Weights of a small transformer language model.
Size: width 96, 2 heads of 32 (1 for keys and values), MLP 256 GELU, vocabulary 2048, 1.01M parameters.
Architecture: no biases in attention or MLP, tied embeddings.
Training: a variant of SOAP for these matrices, 2840 steps.
Each number is 128 + 32 x the weight over the matrix's rms, rounded and kept within 0 to 255. Layers, rows and columns count from 0. Numbers have three digits each.

# up: layer 2 MLP up, 256x96, rms 0.198, rows 39-107, columns 0-95
# down: layer 2 MLP down (transposed), 256x96, rms 0.17, rows 39-107, columns 0-95
up39:027175131118107119158166162115139148105108117115115137130104126125090182118127133173121175131130141175065073088148101125096138162113101212138188135100169139089141142112099146127102125160123123158118110135079131158157131101107125160103036105085121080136123136116134123131132119108151157172
down39:153161094130177095125117077134173137139175118138137143128120161200155094169139161158136123128125090130158161145131099043135143043162143102170131146143098103171096115128092139127092096062205123147151097107134050090106126124159111096158153135129129171122137123070143083140083124108145133176
up40:145077170117121146112131111118109145081176085152106147155151145143158154142073109152185127126153135108140073094169107143125114142094121147184120137217128172122091116156154103145147177144126117158146077063094106185182122085122091110116135173139105129184117081129089170214110134142162093113
down40:096089094115114112086124078150153100167158167095079127087135124119086106108109098050133085132125156106155134104084144183109109111190168171082122202173093133096121112133099075053101168124161100117101142126124135200078139137141168189134094120070183118143099120151117113090166191079100113111
up41:146114092175110189139144126066104132087153115093206134145199170082128162130138089107103155124146095141196094083138125065116130145136146080102146133063073129183167100100163142080102140169073147163129104101081130169112171146127131112121125159154062095136067148118130120163190052122171101136
down41:116150094107124123124114091126144123132077128131094122118130128156139104114152142150168099112161138136112166131116141180118128112170139109130161183164117131113086158113140111118081202138078146153133130137143142118131174113111141109135085126110183142116101109151118168135094133116089193114
up42:131125130117178163167139083158099196139094151123097142124100136116090082148129190128151146114168076126100143107152115123124095158084212125129097133078124173130079150163134150102148169117135139054099118130096128182103175143073147122134127082141106081107140141099165129126157074158133124148
down42:034138107139126091129121132095094117113114106135106104139173161109154159116164099159148076152078151164165157127118137049090150131092148126142099120145112132119163161086113074098153136161141093093186153097073121112102120135066087116140169130147152099146183180064116149120135116193154117157
up43:139166101158180043126172177160120113086139100141150117150144150163097140127122133146075133105100080131136096147091124171080099142153082176134087112176158196103109125158186139135088129106196125077115174159144086155092087163125097115107152112114157151170176162114132089093149080107024117062
down43:141155128135129175146108147124084112163108101153111151090183119127098176128105080056146050145183086209136130093116098150158128140123141169069129128118058104152115115181107130186133072122131150102125109138137141114138073145128124140091121073129128150134109176155092151049113145116219141148
up44:149150081176137159157084124080142183131181139124179123075087102147094113174164153142123088114176179195084122140162160156098146117163171138111081116120157165093149116105104137143095161105050104098110094111168123128124115154120078169127152127128091125120168081132153141147110148151079139063
down44:126148142117105096085110092140171136175132123122074103113104133116168134074089102113108121130117086121181109168147079132123164122143121159073162112122119126142093166092154190095204088072136113112145129115149090096113171089058121143097118147128120169135166142085064144133154161123111159149
up45:139110106123078167066092089094144124085139070159091169154123121170088132129137150129136141126121173109112116141107149162129099138067146063152126120120162197070147121170123104114098133145169120141120141128128073125122090135103071137136143174173193090139153155098134119131190137139151138096
down45:199136147150139081170079150128073159132139134120164152100181143163161135146163154079146107162147143184136103175150112188160187064129147115148117141114126078157123098160119173133187094062146184105129120127062129169120143158155080111099171148118130120121099080139088164131148127091133085139
up46:173062207105158117123132136113120068105153111137111130113145164158131075167104160141209110152094190108133181102118142130144117148125127175152097086133115148101153126109164112129129158086124131143100109123120125113117137152103103151073087147147169065112129120123116181078157147133132097136
down46:155139116147126152108100146121131060135147167137164183126139148106120173123204084166139208117143079182089092140119085147132118166136121166185107103165119111152130176199134120143163130108131144144147138149137169136123122131155135066147087071188134118168122093095134125114150089092078113086
up47:092104130140087164123121092163107126133186116105101097061148142180148138156114134149167123147069123133099123155078136158125091125064129143113096118099165080134122113132126135139114132152145175113067169154074139123102105112098160125131114136159115066147140154131103124118130130105162119135
down47:164175105180158080124083102171133086090080155148112073177115156157134079114156121123104137184130144167152110106162117052147175137150102174100101137127088145133140170111105151112166095125109155148144127125160104085100157082062091115136172144124120207186104098116158104204136126101143161132
up48:112104149168068132072148153167172120114169180167117203158116140155180142100072091166110108166111150143100101177129111168110172096178059101135143080122114110123158112103161078112146079120161138126118165185081144082153098179157117152136120077094143192129109129146108073171054084143174116071
down48:123139140136156110143098122112128148135124121114127097123139149149090097148169151141147125130145135135173121120057170112135127088086156123129140127179095148146103111156133193148125130133136108111127093088140111128143130114102112131113113167183111077167144133127146163143174196104129125160
up49:107155113083067090112098126132179080112113102216145127126215109162149115086090151116120124105120076119124167091098107084128173106166177103136180192232153148055114099110149128142063132115106140142114090077194111109162111139071100178127109163123160108157189120129177138128133171166130122078
down49:091044153118141148168117120139190164140134086105076139122089198073185132207150188155119111122114097176098154226163103160074096096145100060135137131158126065188098146118118105185147140161080094151075186094084133108106169189086150124129156132122120123185131128128119131132102074108143181163
up50:160145132168099132071118121205160074185155065190136212104118070127166076077089076163122124141098134118158156145146110155123206130187143111110157166194189109140117143131058121166081085108121057085136129141123091131132160108166194134158146117155144141141201156159150092087132104134157111143
down50:124143116117128096196143123099125138125125155104093101168125134142084141157188152118110126110100131088148112107121154106129114126077134110104084067106093199128144127130151145123153171093196138163182118132141188107107112140093110094119143134135128131140095099094134150167103189114164160155
up51:159150112160106136125144121178146091172146063181116096153102183159117072144117139147118106166107131124082182209165113159161115146154108107081122154179162138191059113086119143085133155131148132077181086148121162113128129124114098107079145145118138038076170205150135124125109116153101129135
down51:093117149144184101164107189089100080151054167093151156139119101130121127119133145140127157134114126154127065117096070123146128134072126157111169115123099091128190150116122108144111160107142087138112141104094089142122141106141168134131094130153109154112132108145150115173134099127160173128
up52:116176132068136157074131145093171119106138118162131198099136149138114140123122115095137161118107078129114110134156124134095158172073116113123127165158162114114161111052135116146147147108129115148145131128168119198138112135082063136155194204101109169140180157111148147106081088129112082105
down52:122153055136108142115075106094146159148202089095147117171133092138121127127123189097174134161120120156100159199093133084068070176132091108116073145090117074119142105068101111119101091182137123112104143143113132143082189132174115157133181140115154146198125111147133096119100122104163133117
up53:090114101125178110105079170139145056157147113085124130139164177134091110106131132105106170161096142074112179190144134166152166131148074134136116149102109089080117146088188167110124171051199134079133112098114121112152111137096103153131120076181170162131159115167128098167106079151083131117
down53:168167169156109138097092114138092102167109124112163146159111150181128157164135133119120137092136156158177183198092148086109141116118163098122095134185088096150190174144130184172104068117079131106113102120133131108107086091100147142101108112135149173153117178121155125124154218102216109076
up54:217114139157104152050162128093164123105092144123133080082128122106062139176138137077120174138112150097165179110106120118096161119150178189112102111136077180123145147167131141128099180137132197167151122173127078155101070138115068140136186110122118159129134193018093104102162156156159136151
down54:057089164098106155192133135111090150091185106135115107127110124103237133133128148157114108076153134138125197128195126103164076154157122105159086137105113097134100112105115107144125114129168170121100221156135114132146212148193107095125095063140074117101197111193102131114130114107169096116
up55:109158169126138069135116154138109104118132132160124158138120095146125138137116120134137110113161089132090117174118151182130157083092134116158109099165145089111073187165092106132137118086132148102091155108127118062153088128186086163100131181083153096097135126141100178169105171171126104119
down55:133138121089132144100106087088165090126076103101123132142109152104105131144151137118132130103153133095127123109170099114114107115190148107102137114141118129111074159126137075068111217153136107105127171151168151189077151113114189147141097105146109181156114111195142125094149105056091134106
up56:116089153130147177172171173131131135163090112181120100153119131096199155087108159135185113156102112093126107105197098171152120110155138142130068136112145142135132190148171137075202129134152116100114125109124155164120125204159185100117132118100153124044146145137165134138117182115078136097
down56:146169126131126104189160145133134108149109122102141143141122121094143125135133083124130129125194117109149084093198106148154074182193129157106084132113115110159149133130095139106116144113093128183148078180125139124137153147132105074179097173153153157156165107153154151118129100188141171186
up57:098095151148106132149163103070100185080078167077178103165132135083113091205109114138147153115192155093148127124095154135119083135171156119129176136111060160097118119157150145126063116124109128112130124085099178098113124085112126137186152145151165123141173096157123162184148102137157108117
down57:217151116135138115147121089100098148170128127119093138122097095108111186143107104143072127122137136134161145119203114144178163101177121130145091122136133088162130083088078172090145190118175099129126097170149119131111145229114098147122084128100134164123111145119138119147157132105080088121
up58:137111153114132151140111140111153137139054099121118144141121157127162101060125153070122102074168131038133139086125149082112121151109114069109107139139111193107156131173077154107158119191124071151055139102127184116088113108089115137177136093134064148116104102149158148108104100155159147081
down58:154107173178118126102082089166145121134117085103061143084135123121140149157158073167119114156159081104118080137065100130131139066149148206086094090153109115146097148091121094122086064057169156156180139158149125120113172160087084127051132147094133144162184121119138167165097171101165078153
up59:097113097067160140126165128126114128101129105138129124098158150073090202141146060140098180096126132154154148109114111115130110163074161172176132150169140121136081136148092134142118151152151113117116164120101143141056171176151140175119153179064095105127088151161116138110104088175131146037
down59:123098086163111083127168135084139147113102192094133084150138121137100163100097127199107146162119112119157148185160127194054184141084136138077126073147119163061106119181141138103129125070084100134163140120177180121103195116147090165147113148145146109101208115108101062170131121177140087137
up60:141092186103149143119146121110113116131057105190089130133117149153097132103078206096130067182126079100122138160191129153135152103133105149071130151112140171138094083145134197129088165099160115104160118186121099159155077146087119158121129136181138106101176157138111071106116127172132170067
down60:150137137105166109167151096125135147164059214163124120038163115136119096164188093163096135074149134125121136154219114189116142135128140143156152123130145173134138065098096136128141148139115116127145136136119141119105155128104105129149131109130165139128083110083146078133115137086169098188
up61:057207153110114167078116124122055117145151128125184073118135139060139169088176175168083085152144110126081186077121107125165129124129130154065148083129091139136110173119120110152139139073151152138171152160122164090161055099156134078141099132101149152103122133110111117112092076129142137053
down61:145148117111113112140131124181161156129121101148119124103133100124097086165115078087169156129095134132125089188143134132119112163143116120176159182142155133086186188170088155135075119150146092106175120110137101138132182127109108187113150087117084110131105085141129131132174207102081106151
up62:169118136131091121146112086169128112077126134093113053138124153112146111163146131110118123110103201141109131100155126160122147118157161109080100137190141167104152162146122166151138180140090133140120084185097130101109096129111132144062085110102175170119130186174162114066098143104136122119
down62:153109045114144137100107119153134099056191088100137159143165121136178155167149103133124113111152116129150107024143095138153163122118118118098114137149104137113133123126145130180081136131187125101124200180193167122068208133079124102128126088072103115118090150142141212170149155059129158139
up63:119153230111139167187142181081109109121159146196118196174149180096197136122210117078175127120115080118119105083129100157083097071143125125139104125133206155068110103119066179110142106090155119151128090100060102111137117094065125148089127153139135111133110121145129162207113172185156105067
down63:168111086108138110122167159166153162148088137097128132154070110159170088130113125103103132101099132100113172109122133105166087162089116113129063141196144129155103187090125079116100159070178103123109185136146087106106146050171123128086142152139061128052075112149103144110173166080069066121
up64:095130163161130167180131133095072125164086119118112128123095161207156133154104149134137112156157153068122160111146110089077136147167113101084149076155173087052089140138119143182153081178179095105121150132155099098141150134133182131131068117142067095122144102155139225082054138123146197147
down64:138170128093110111116099087077118139077181190135119159122091130118070124155134056151065099105118140156148148103166072163142117126100159143084162151173128074135156138164170188146115127093139173152111168128138132144109154207109145119104126096064054143114180148086116136156055142121065146166
up65:179101114133153091163180144090138171111088114068194160075139110079139151090179135112152155189101132103113114155119143122077181145131185099130099172135162121106130070049113120154107147162120129117109187129093108152112101126170121117116078144064143117104123089158171138134169141114167106083
down65:111110119220099153079071082132198127193164136164067148094149140171129139112113095080086073099170115157130146116159150150149059152164139193111100085137104189084127146148144130138130100122139132126135117106134157103106130161091150184118174116103158150158076130123108098126133145137155141123
up66:154119130177162177079118064144096150122129085099146137148082123056115120101143115043111160175166105124083158113173166126074128123160174092131161114103147138150094100152125137084119180176128187070161162107148121087090157202183138128118139156081045090104177177157165110073136147133098164077
down66:140166113142080161157146165117157109065176166177084093106078082196093146124138160167155131101086097183171140151170135102159109131076124198089155115171119101142164138159132087127079090102118082155123120075159136141147118109122086112139156104131121163159108128103111185181143146100120099141
up67:160173162087129100192162055085114161131121151145135159135114121150087100111089120135121097108106162136105143123089169126074110166092094158153107159125150185095161163147154148154162130206125091094097159127095144098127159125097143178111083176155135078113104127099117126086116126153110158153
down67:144143109118101140122131115140126091162153103076117185062123110120081174123151133120117159151092144143120080134128109084153115157133101108124157100115128122143197151089113110173136154141196074197177127161049128117136153132121168138138146131161159166120132167125157108153108131171134158151
up68:141129141147134184149127140146125150100123089154109126132115143159149094100143155099092119135045139168078118101101084155136135133122152110105125161170069103147121093120083094204062149096114116172115085180142169193130122107125108161082147107171111130136117083117146145103119105069173109157
down68:126157147117128120125130043075160093129175090074156135116129101135074137158153093155113130108166136103096146169195107140119079093187125138096130174081151122111124130091130121080124157161133166136155186055130150083146156103142100150073087091127094187172109085208153149160119121118075121140
up69:125102118158106151178140173161132037122121139159113135102139122157114075159090143144117140155083109076111187146118124142140116120119152100136104146077161184159124102129109181169094171131192098146109095177134126078109094117072132093088108172079202139087148117130108131113087152137107114092
down69:153117086114114089091090122118132158153099107103151150175143107165152174123175111122122065170195073142168117137121134108087125152163116122140121122145108129111148123062157040123101077069144119164142127098063100105124197105175111115133165107173109158095133117098117142126147175065161112076
up70:179206095146126173176184115104093124209099084163122100108117116137146157126088151133086111116088102145069140139107117145165133125145126091143075101124130151110142095102083138153115161099201109087114075113125065151107131175152137123159169088144095120135076133209139126108109145193081101065
down70:135109089109140095095060149209112090089128083079126153138127128159098116087089141121122152123153088099179142072128165112141088110132116120118194125134161121156130154178165123065146145107112118168130133157119174127158129113136100092111054131076107154123184093074132180172088087117142159091
up71:080147117142113139110190131082104067161129213141159117184115095088190115125168183125165134120124090154090149137115097102104140078130170117144157139110113168146121132085133180172093165185113132104075155154081125121103084099090138160111102083124120115086098159112104089126148146135175153191
down71:085156078156122085058145184098091152085115068120041105142143118154034139093092098131104150123177119123166129121146103112195155166126131135192124158117114137128187087180095139060180156070122116136158116124124132191145127113124060088103139141105109130157122157136067164109090103152125194083
up72:112098115136121115142171114162083205141116098139144106210103092113057174130133170170078188196163135169142137121129064150082108084098144112096088099094121150116092108159086061149170107057088136194157150102105155126146131138160107142082125131120153139070135156090144143127075189116213079143
down72:170169175160124087140098217137180078154124141179185143114092113061144174134078146076186075133138173124094143106120177142165129171169115142127176134119113140095070201120158105061089112129087112130125105124110077156102147089127137159124082169135198148148131093161120143153139111151090124121
up73:134162108094141118138147129158081136126131102124089095170134137105152202160136118119119072082093089149100106122136150162139123085141120134189125102123188205144177135121103107150098103079143139174146120122065062118118145144117140096098098159125105065153175079218185144125138106195143105094
down73:131100162118145145112118128082131132151154151116141146072120092189095111128115123117143170147155171130143151150154105125146193120104073117095107143134133097079128109104123108141143121118120152115088157140146173146117144127172104120095114105157162159154083182098155122087102143059061147148
up74:131134128159100101105177116167083137075111156159147131199096159170099098159106148146148111063124127092114158170147143169099119136120078140123160065124138166083139116103164115170109168082119141107150063139086130137183116158040095137086095119168133152191111163125149098098073135116146115157
down74:116128152147171112147091144090122136136138120082122124108144105211101154131197096149151142096111111129158113188088122143133116102118162109133117104200166139131137035077133158126124101181164132124106153141162122119133101230113123093126110096126135134084185096151180108095168191065184132132
up75:132126092107126110171088128152157136138149162149108098166144122112128130162169145092165127151087090162132094144155157094118112066156109152161111148129109155108100152137150128098189137163093132129118166109117129148087128190150163112154059134092131095130109153156134170089103141171103168089
down75:165124088116099127101180101080181087201135156106184094073163089149156140137154112082131127118155112102086081136132121113102118074175111135142118178155153175123090137097108141102147148114114141086142129119102142162132160120173143147099105175104123140150124100084106125113102118085135105162
up76:062131123129130135164134136146141157183167105181137179149098147144134048063136109144147097122092112129139134094163166145158113147116113121119142126172148134118117134137044123134140150199059140098125108158181137164125131103129124109084093141133113092074130198143128173156145146167163065094
down76:137100127112158164191107061146164144130069144115161161208157192135128149087190153122104152193141140160090063157136116114074116134152105085118135145187153201155163128152126114160110116136112113146084178126135127101143108110123092051130125138147131130158121122099079123145145169104126151139
up77:176030128140117212131081185127085119125138160136098070078125134154074083107177171175168122153182131057063102097111160147122138159116169130171096153154158126088081134139146119099109115091121174121113139137107072195163173128138123191161097131063185144106135195115171064167110179103105111190
down77:197074130112126143107164151064085095089096115151139130115209129156226133087154181148095153204164138117184088135181071127070118125094124118110131146165081109141170179134141098138144130225082112123149113191162088060119116101135147158132101111098068115188110147039107119083158081167095172105
up78:105139163121166136122142183084143117164111115119072083118104127120128108144149165142146114109123125176102064205177178144171139085105210114132081180129117130207129131204097148192124149063159171097126125140200064071146038093132146064101094127124135101134159166159144081152142107126113083113
down78:212095146111128119039099120092127174180093108129103132133107120202137196149215163151121097087159091157171149088128116099143111125092098158102138080141106183138119144093152075060086131142171136101156127126138115130127120105179120160098139120188089107095155077104108137089144119131154128141
up79:150182129121090147097103116143149148114128125150121160149137150136073124107157132166133131134144125108100148132112124143111141107166085080137097145169127124098076074169116070113120088105106136148139083110181126145120133111182088163156109106153105134154090143097145138182094101152088132120
down79:133150092106190104156111102120095144123092121157096102085084125126146132127131139091154111137125119129128096122179172194128126132123146104081108128133111119157173194104183117134141096104108090122079133144107131104145075123082115106130086146114161144145121166116112146087193112118117135097
up80:093150134115105146115124160098127124120171144134133129135157126132148116109182132163123164126131102130183174149117131131088174195146124127151115144129109117138115099065115137175140167139075157132103064112118139127167164155141127109068155142158108163050114158097130144197086134134141100166
down80:183100094127198127133166145187127124128136076083121107092124104132149107119139083084087152165168136133169166164210132143127107136136107088114115101088184121142112149136126141122132119145161139124150143126100140094155113201101169184121173130131177138128106075189154150098132162109119101064
up81:186124165113098158139134158109133115101158121175070141191111093145140094163140121128092157063138136161073111103118107132138134161123143111109136115177115134081066090117058140112137139133151126129097066130126093119084165145142152148171125060082070128135117080139130161135143115163112113106
down81:100145072127150146091126087131121118131054116139126122105154127142071129111115142102128079131182106130170148174135154160083120121158065115149084120145164121148118153183121142122086078094105132094094186133035142079143071148130119191112191135130123130164085121112139140126091100083111154096
up82:151132158092134082130121121149111137077132113168133143115156089077096089109153127155082151135130092178115159118163103151117183128141173186130128141107100148113120165109161138198149134109137142136126071092129124162119120168137132095122113127095210131079133122124129086124131133157103099084
down82:144149091114160161137132094152135140140127138075102191078105150113126095151159105095104103154123158137154116169163098132192098144126131138097160110106104170051127070106121166142129150165030139134116157142155173043073143155118087099114154188113190115120120081118158154082147158122179136120
up83:121120092116096100114127190169079162112132170149120126148119117141115148181094103168114172123077173162147130090133156094106133156091132133104146126051128123097106156134145136195100099169131138103145110104114160090096110176147158100184095107132112129089150112169072134131156117129167160171
down83:105142122120102108140066133138140138073112122112132120106130132141099107067139107095134072117159072114095079119109100156117130079147124120111129090197100122150131127118076156105120155097152142136111182157125101154134136110129111156082136141075147180136193115108143159170133155096091100084
up84:102142176101168151138079169125181108128106147147127126158112175178113108141099073160115058145056173125101140162155087156100153139182152136155060085158083149116079153148084156115150120188106110114176155143145144093118148142153123096119151112116151061133058106114109125085134138146057087108
down84:126161131134128122110152101127163052144153110163186080159128113105171135046103154144111136085143125152179118101156139179090080096148102119136199094108148135129089166127091161093105180116098149113178138122161108182138144108093109165143124134103083134116143092106131102163122064164140180146
up85:119164106151134150197098130112169088081137149082114059173096186137074072164119194095080135119135076138135113165159167100166128153177106162138087044098128141091127156160126177085149159094150146179180079082095171126101138119181141153033162144192032106134144117060082177186124124130063060119
down85:116159090118056094120133105179150055126136143110124079155147130074150037108141130089167131157171160173116124086079061054116109086116110050184117146121150073154158146134111138123176113178098154090117146140165099048153203144152137142109154173119138164194185118158074098169126173105115115102
up86:092143053137049097076160128169161166067106049163161164103125102139155139153146127112070114104133140145188125150096115135150220226149126093175128166150164158076106175056154074101172112158152078035106187083167092168146126103146100151178161122073156122124109171158131107127081131093151120148
down86:132138144119205137105074084134109129162120123198077161155067091159062089087117140106137159094054127098144152136116108134149140078119126123096114114061155180131127143162146120135076203092093150167151146055097122122118135102148162141139081110092097143148146118170119143123081143205108127119
up87:124116167068107096137082118105087180105127193147136134190091100150102180136122134105110169115129138185133093162093110160144162076126112111149128160095115103115075231148162083108076133177117158130122102106157130155116141125140134164087103085157143103130168152126091101155081115133122177146
down87:167060107168150184121109117149133095158115100114164160103146139124125151171123144148121073149144111133117148111151101124144084138159164143051132111171164129164136124131152115135122079163150113169122143189140150116134138192124126125155132115062144167136107086141108121096130156112151112098
up88:135147140122094096139168104160123140152158126124145119160070225109143143150158101143104100156117097165143114163138118082123133153142098110158086171136144150172090100160090178096175131148101186099139097106052200137095118096143110065094189161155067113161201094114141154099103085208125161122
down88:060059070190163145102159119113147124180061113126122138118075135097168114142105167090136139102134101195106085109178153119092069143073133122168176161118156120060148160106137139166150154179109132135189120084134147153088198089164089129135110139102198125125102071106134108141090069125131109074
up89:086091163146179107146159211149149119091131169111197117114132177097095097112139124109094123099136141116125090143150129156115094085150094078112116151091142149111164071149110130090089098132127205121197112143158144115174142157109118129101069152139091099138129141139134203086122106089146164147
down89:120130108115073170131112092109110146149133134118135106140134190161106131090125133132169097086103119180188185175140118142145105140099122118120127096157132158086183139115112165163153171102100159184155130119116089099127132115134147150139079111076128175141119143162118156197142136091045111114
up90:102102181098132126095180119182121182151128139138105178144120148151138106172165135114112151155092115105090147110168157088128113074146139146159080119093166126133111152182144118129165135182162147085144142091114140130069085152068180214120106101104121082135098117148061116061110098145038235145
down90:159152113133149182058100142126073119114112091116174154084156056151112130102134146123166159135087150134180131123105123060198150147055131129113087120101096193141134154146144086099132149097191088134153154130124111104069094231144139055155201169106111114118088138197181150193079173143121116206
up91:138126153088170131120180107041131171117125093146122113131170111094094125122088123123092119177132124121114164119079172101105085135086162134163086151128119161087144173170136104120183139113098091164184141060091172149065163154172091168186160096122107134113129130182189131091126144053129186127
down91:139125097102121141139113087154125134219153099091176123157159123099062084147133079125147145145145181141109086097119131100141210091108141101135165111112139153128164131050070143122137169099204168099188092098112119125165155146093108126111090178137123111166144131105063132193081160137112103056
up92:167167165109070080163096110142106167074151138100115160134124082156091166114117095111120140147135153145134085130132111092134175181111144111140102145113153129122116152130190141147145141085149134159102105160124098154170104138102148143072126170164114072151133190067108131128113144090165076170
down92:119121102139156121111140160109131130158110103101112132115109170134122107118148141154096121152154139057151167106153175075115127164150102091126119144131114116142157091097099154115097126137086082153101126128161150070123162116119126178127100117092123118196106118165121128114153155111120152117
up93:092126087163125085131205100116192073142161121090161114120133123132131125103144134109099159079152140109126104152164148131102137132220145150118188107073142135129171106105125109130158106093137158090099105134185153097087115113080093115208111108136128171093132184142112107156106183117079080102
down93:104120173105183132140087176164160113179101123097138028153136099098115133132157143162149107122201140175101110132079147139129127138141141134156122144174183121101108144100104143168121179155138139133168152097134057201062178109176199153130097159108172124122101143087150163054115110111148151149
up94:082168107094126148127178150159144132187132105117120155174106142118121151086113115163123098109122127081123120148076119128133088118130114128165140100134180126088090085092119146114176185157134134114092148129104193101174101096158169147204056081137107145121130135155140085116112184148125133119
down94:119149052092105147093099157112132111089068126113144164111120157097153091131127078181145202063112136118194067094128124172093096162085105110102134167147112122131165153092133147168135108134093055182165140102128108143114179158124121097106147137124164102142115104134112172160103092060113143115
up95:122115085126162117117092163085195167125125128096114102140130168077100115112119094107135141097160164164116155115116134172114159095153102161146155141085170147167090104109165099083103128124102157153156105087128143117125161098138157124162130070170107138135099136134080130076076133125159114174
down95:134169131147136123121095135110132123137077127152111099129156154162152082106146103145131160153138158110117118151145118099162124125133149144093136141163124119173161174110115127131104140136176149105112132194150116118151125110087064192118129194117142136107106147153102109134153176104114099110
up96:124085107124069118127125154099195081032159167160107059141122137126102123080188100077145144061135131145137157136108098141113121104076135078148086115161130149151075127122156160138158132069130183121135074100129180166131145140109187132115072150128136172173115126154154118149132133141151196147
down96:139154160161139091117103076138109179117079112131120117105133134135084099093206087153122161115138063080128140100194198096129119084150095093139086072123132213184112143172135145102139140058147124158136121150160117140162133148132115131077137171112104178082183117228141221108166178116106085152
up97:128099132083062128133139120095146089141086175120128077168113133103143082131168169137165154095161200134171126131127126181141100196153194128080124092087149182070139024149082105127122081083135170113153137095105123136100085124130149080128102109129109112122181142108142115144181151138154104094
down97:106159164142163152131107149169107139118159093168144150114105126136114190105113123142143057131130095136134186121089137076112166059055154093110146118142136159158118182121139157149117130131148124098151121124151178100106124107099136165124132141132141140106128133174121173113121174131130144135
up98:099035094129093163087131184142109228128092087089150119073129157118104123104135145094127092149129054117139160130150096121140099185106186156147120112105124106128126102100140137129113159114134108166107035129082140140129135047077048102153134142171099125144138158131115158144117095161136100121
down98:211185112139082124164110094107152073152127152151113148142102125158132148119131116145108161147077159146172113100099131110163125127126063154065134143144103148127111127110123133147107076119141183124144175112152113119154107144154141114148109128090134142144096092108132147167123202080103159152
up99:102145095155081156100150127146114151121116089131135166087105148161134106113050168149047087145108079150129105104157186192178169069115130120151143109128104196126154141078072169120083121115114095105082137192135130087097117112200132213163098139136114070140132092130147172128094099099162099178
down99:111119099091088094098084155138131088091131058132087111159104125119099100154150159070147150130152133150187151111135133099181090183173064090152178115094173152165130110215169178086144179149158126188173084150136158142126154148083065078160113164123140184147139156154127127165134099162066139166
up100:101092090177103093154090103140084141148132130185143151132145174160148156101111139127126102141121133139121099171125149101153142131100151100183123134099105091097085085113102111154103111177120207123107149094213141119121109123106148133157108169165102076107182119178129106168125096111120115194
down100:133156168092124092170104134136133133158103128111169059088191140100163110113182131158124109204185135107112103119190075155101133138130104142120134145064148113092128120026097105121093148163163133125151128188168118122126090162106111181133029184122103138123105140170110058062140099108131150167
up101:084124139153107129142136155119136132111137156144096080145132084176137132106164126194153084155132161121081114120164132112187136074096102200104197138125118109102133089105210132099118121142166169118101092087137074110119063081114142074155133168170096145157158091090124157111119133122122107104
down101:096139174156149114083127095135113103160087102149184154169071130079096098161098123132106113153153111137166155125105127093127147147099139062076116070084129111127102162146087164129146131119153097103157135123084137133140114150162128205167113156092154138132138104190100123187177097126091137133
up102:122114136121124137111161132071169138171099119174117138126114098180128143170092102107090101143139139155114083122156086075104184139126160199186108151160157142115151135131125155103108125157160091112133084174129131153092093139108164137097157165152152090103100145137165111110165065138207174085
down102:134181098162079159125100175136101100135131164150131166146123075118090140127105131139113089100132080138176117144138072132108064174124124163140132156069111089181129121164136176145060127167160084152141085183160129143159150128123128127176131112051126137207126134173133124100162102053094171080
up103:153150152160131222144143154101111113140131111176133167154129183149132135167120146089133082144117116124160084103173154136155109127107087085098089078137119173146143094137096115095072177182110109119175082126092140155082132102111126172121093138145085117108184160111185168118182095170164098140
down103:117124147150160092115120116135139119092119189175094152141137109121126180153164156110095125136195107138103146110166171130077124140155148101084137086167119108145040159139116102121095153105115143163084130153128077123132149148114131053124130211163160147159141145133121152112097108143074124190
up104:153162100126147145132124172121085119116117086177118103186178083104102101232143100149140158170127145118079177101127125169108100106151117124070146144130108096112124155071083191155133165137080083116127145079101140136116126104146106195135116122082140058182084108172089186128094103153123112093
down104:167098144177033086107159136119166154091100156075095107103076125194125108089123095124133038092179147072175144158129154121147154138103086126073107187121132113160136132153159121126100124185130137145143093116130107057163122090103160119072118052121168115166094133124139082163117183103106117107
up105:135077164147094082155054229096126100117148158127143130162123143165111157117122134148144110128127152126093150152134136125128165152154093171138133129124075088104060121153138138091133052100158164139109122155160134061074161158166143129122149146096113137126113130095177091190152117147089142129
down105:130186103169125218120147072143158102133152125130131161097186112111149136127124126158152175072112103095169141134065085096134117113153190194119112096121126082170148129139120159140132178123126132103164112178134087143190156121121113117075156171158093139111106170204102139067136172105141121175
up106:124171114174080091173105144133119104126179155123139136183136100120113163150077105166119209116115044195151127147107121133162196116138104076092172126119141192136150156108105113129127099052154111108073111143113124172136113150148092164145145141153124084175142118124089102146109117138138092163
down106:094122115073096187139126098111121161113165084108131136142101136122172113096105149076098104109190178109101154126139132110114102129160102187121123148140108109153056065091105069100161104153101195140118116150128081137101151164066151073143133094133167187100122140129142081107158094141048166125
up107:101090113111147149105145198124137132097102135156111140093138141115113131162144067198079153136138133138120157073135099110177157120135174119120109140102132095178151181138160181117091136117105142104122183152106154194074067161062116107122161095207106116072103100123098157142135143110145149135
down107:160110142139145146129130120116108122116214113077165062141097131100116129168182157169110129123110169169155127131146121151108132078162145049123101121137152159144176098134116126103175136166109171137123158094117102059221186164172091141111166146133080191116149182147160164114104125125135173128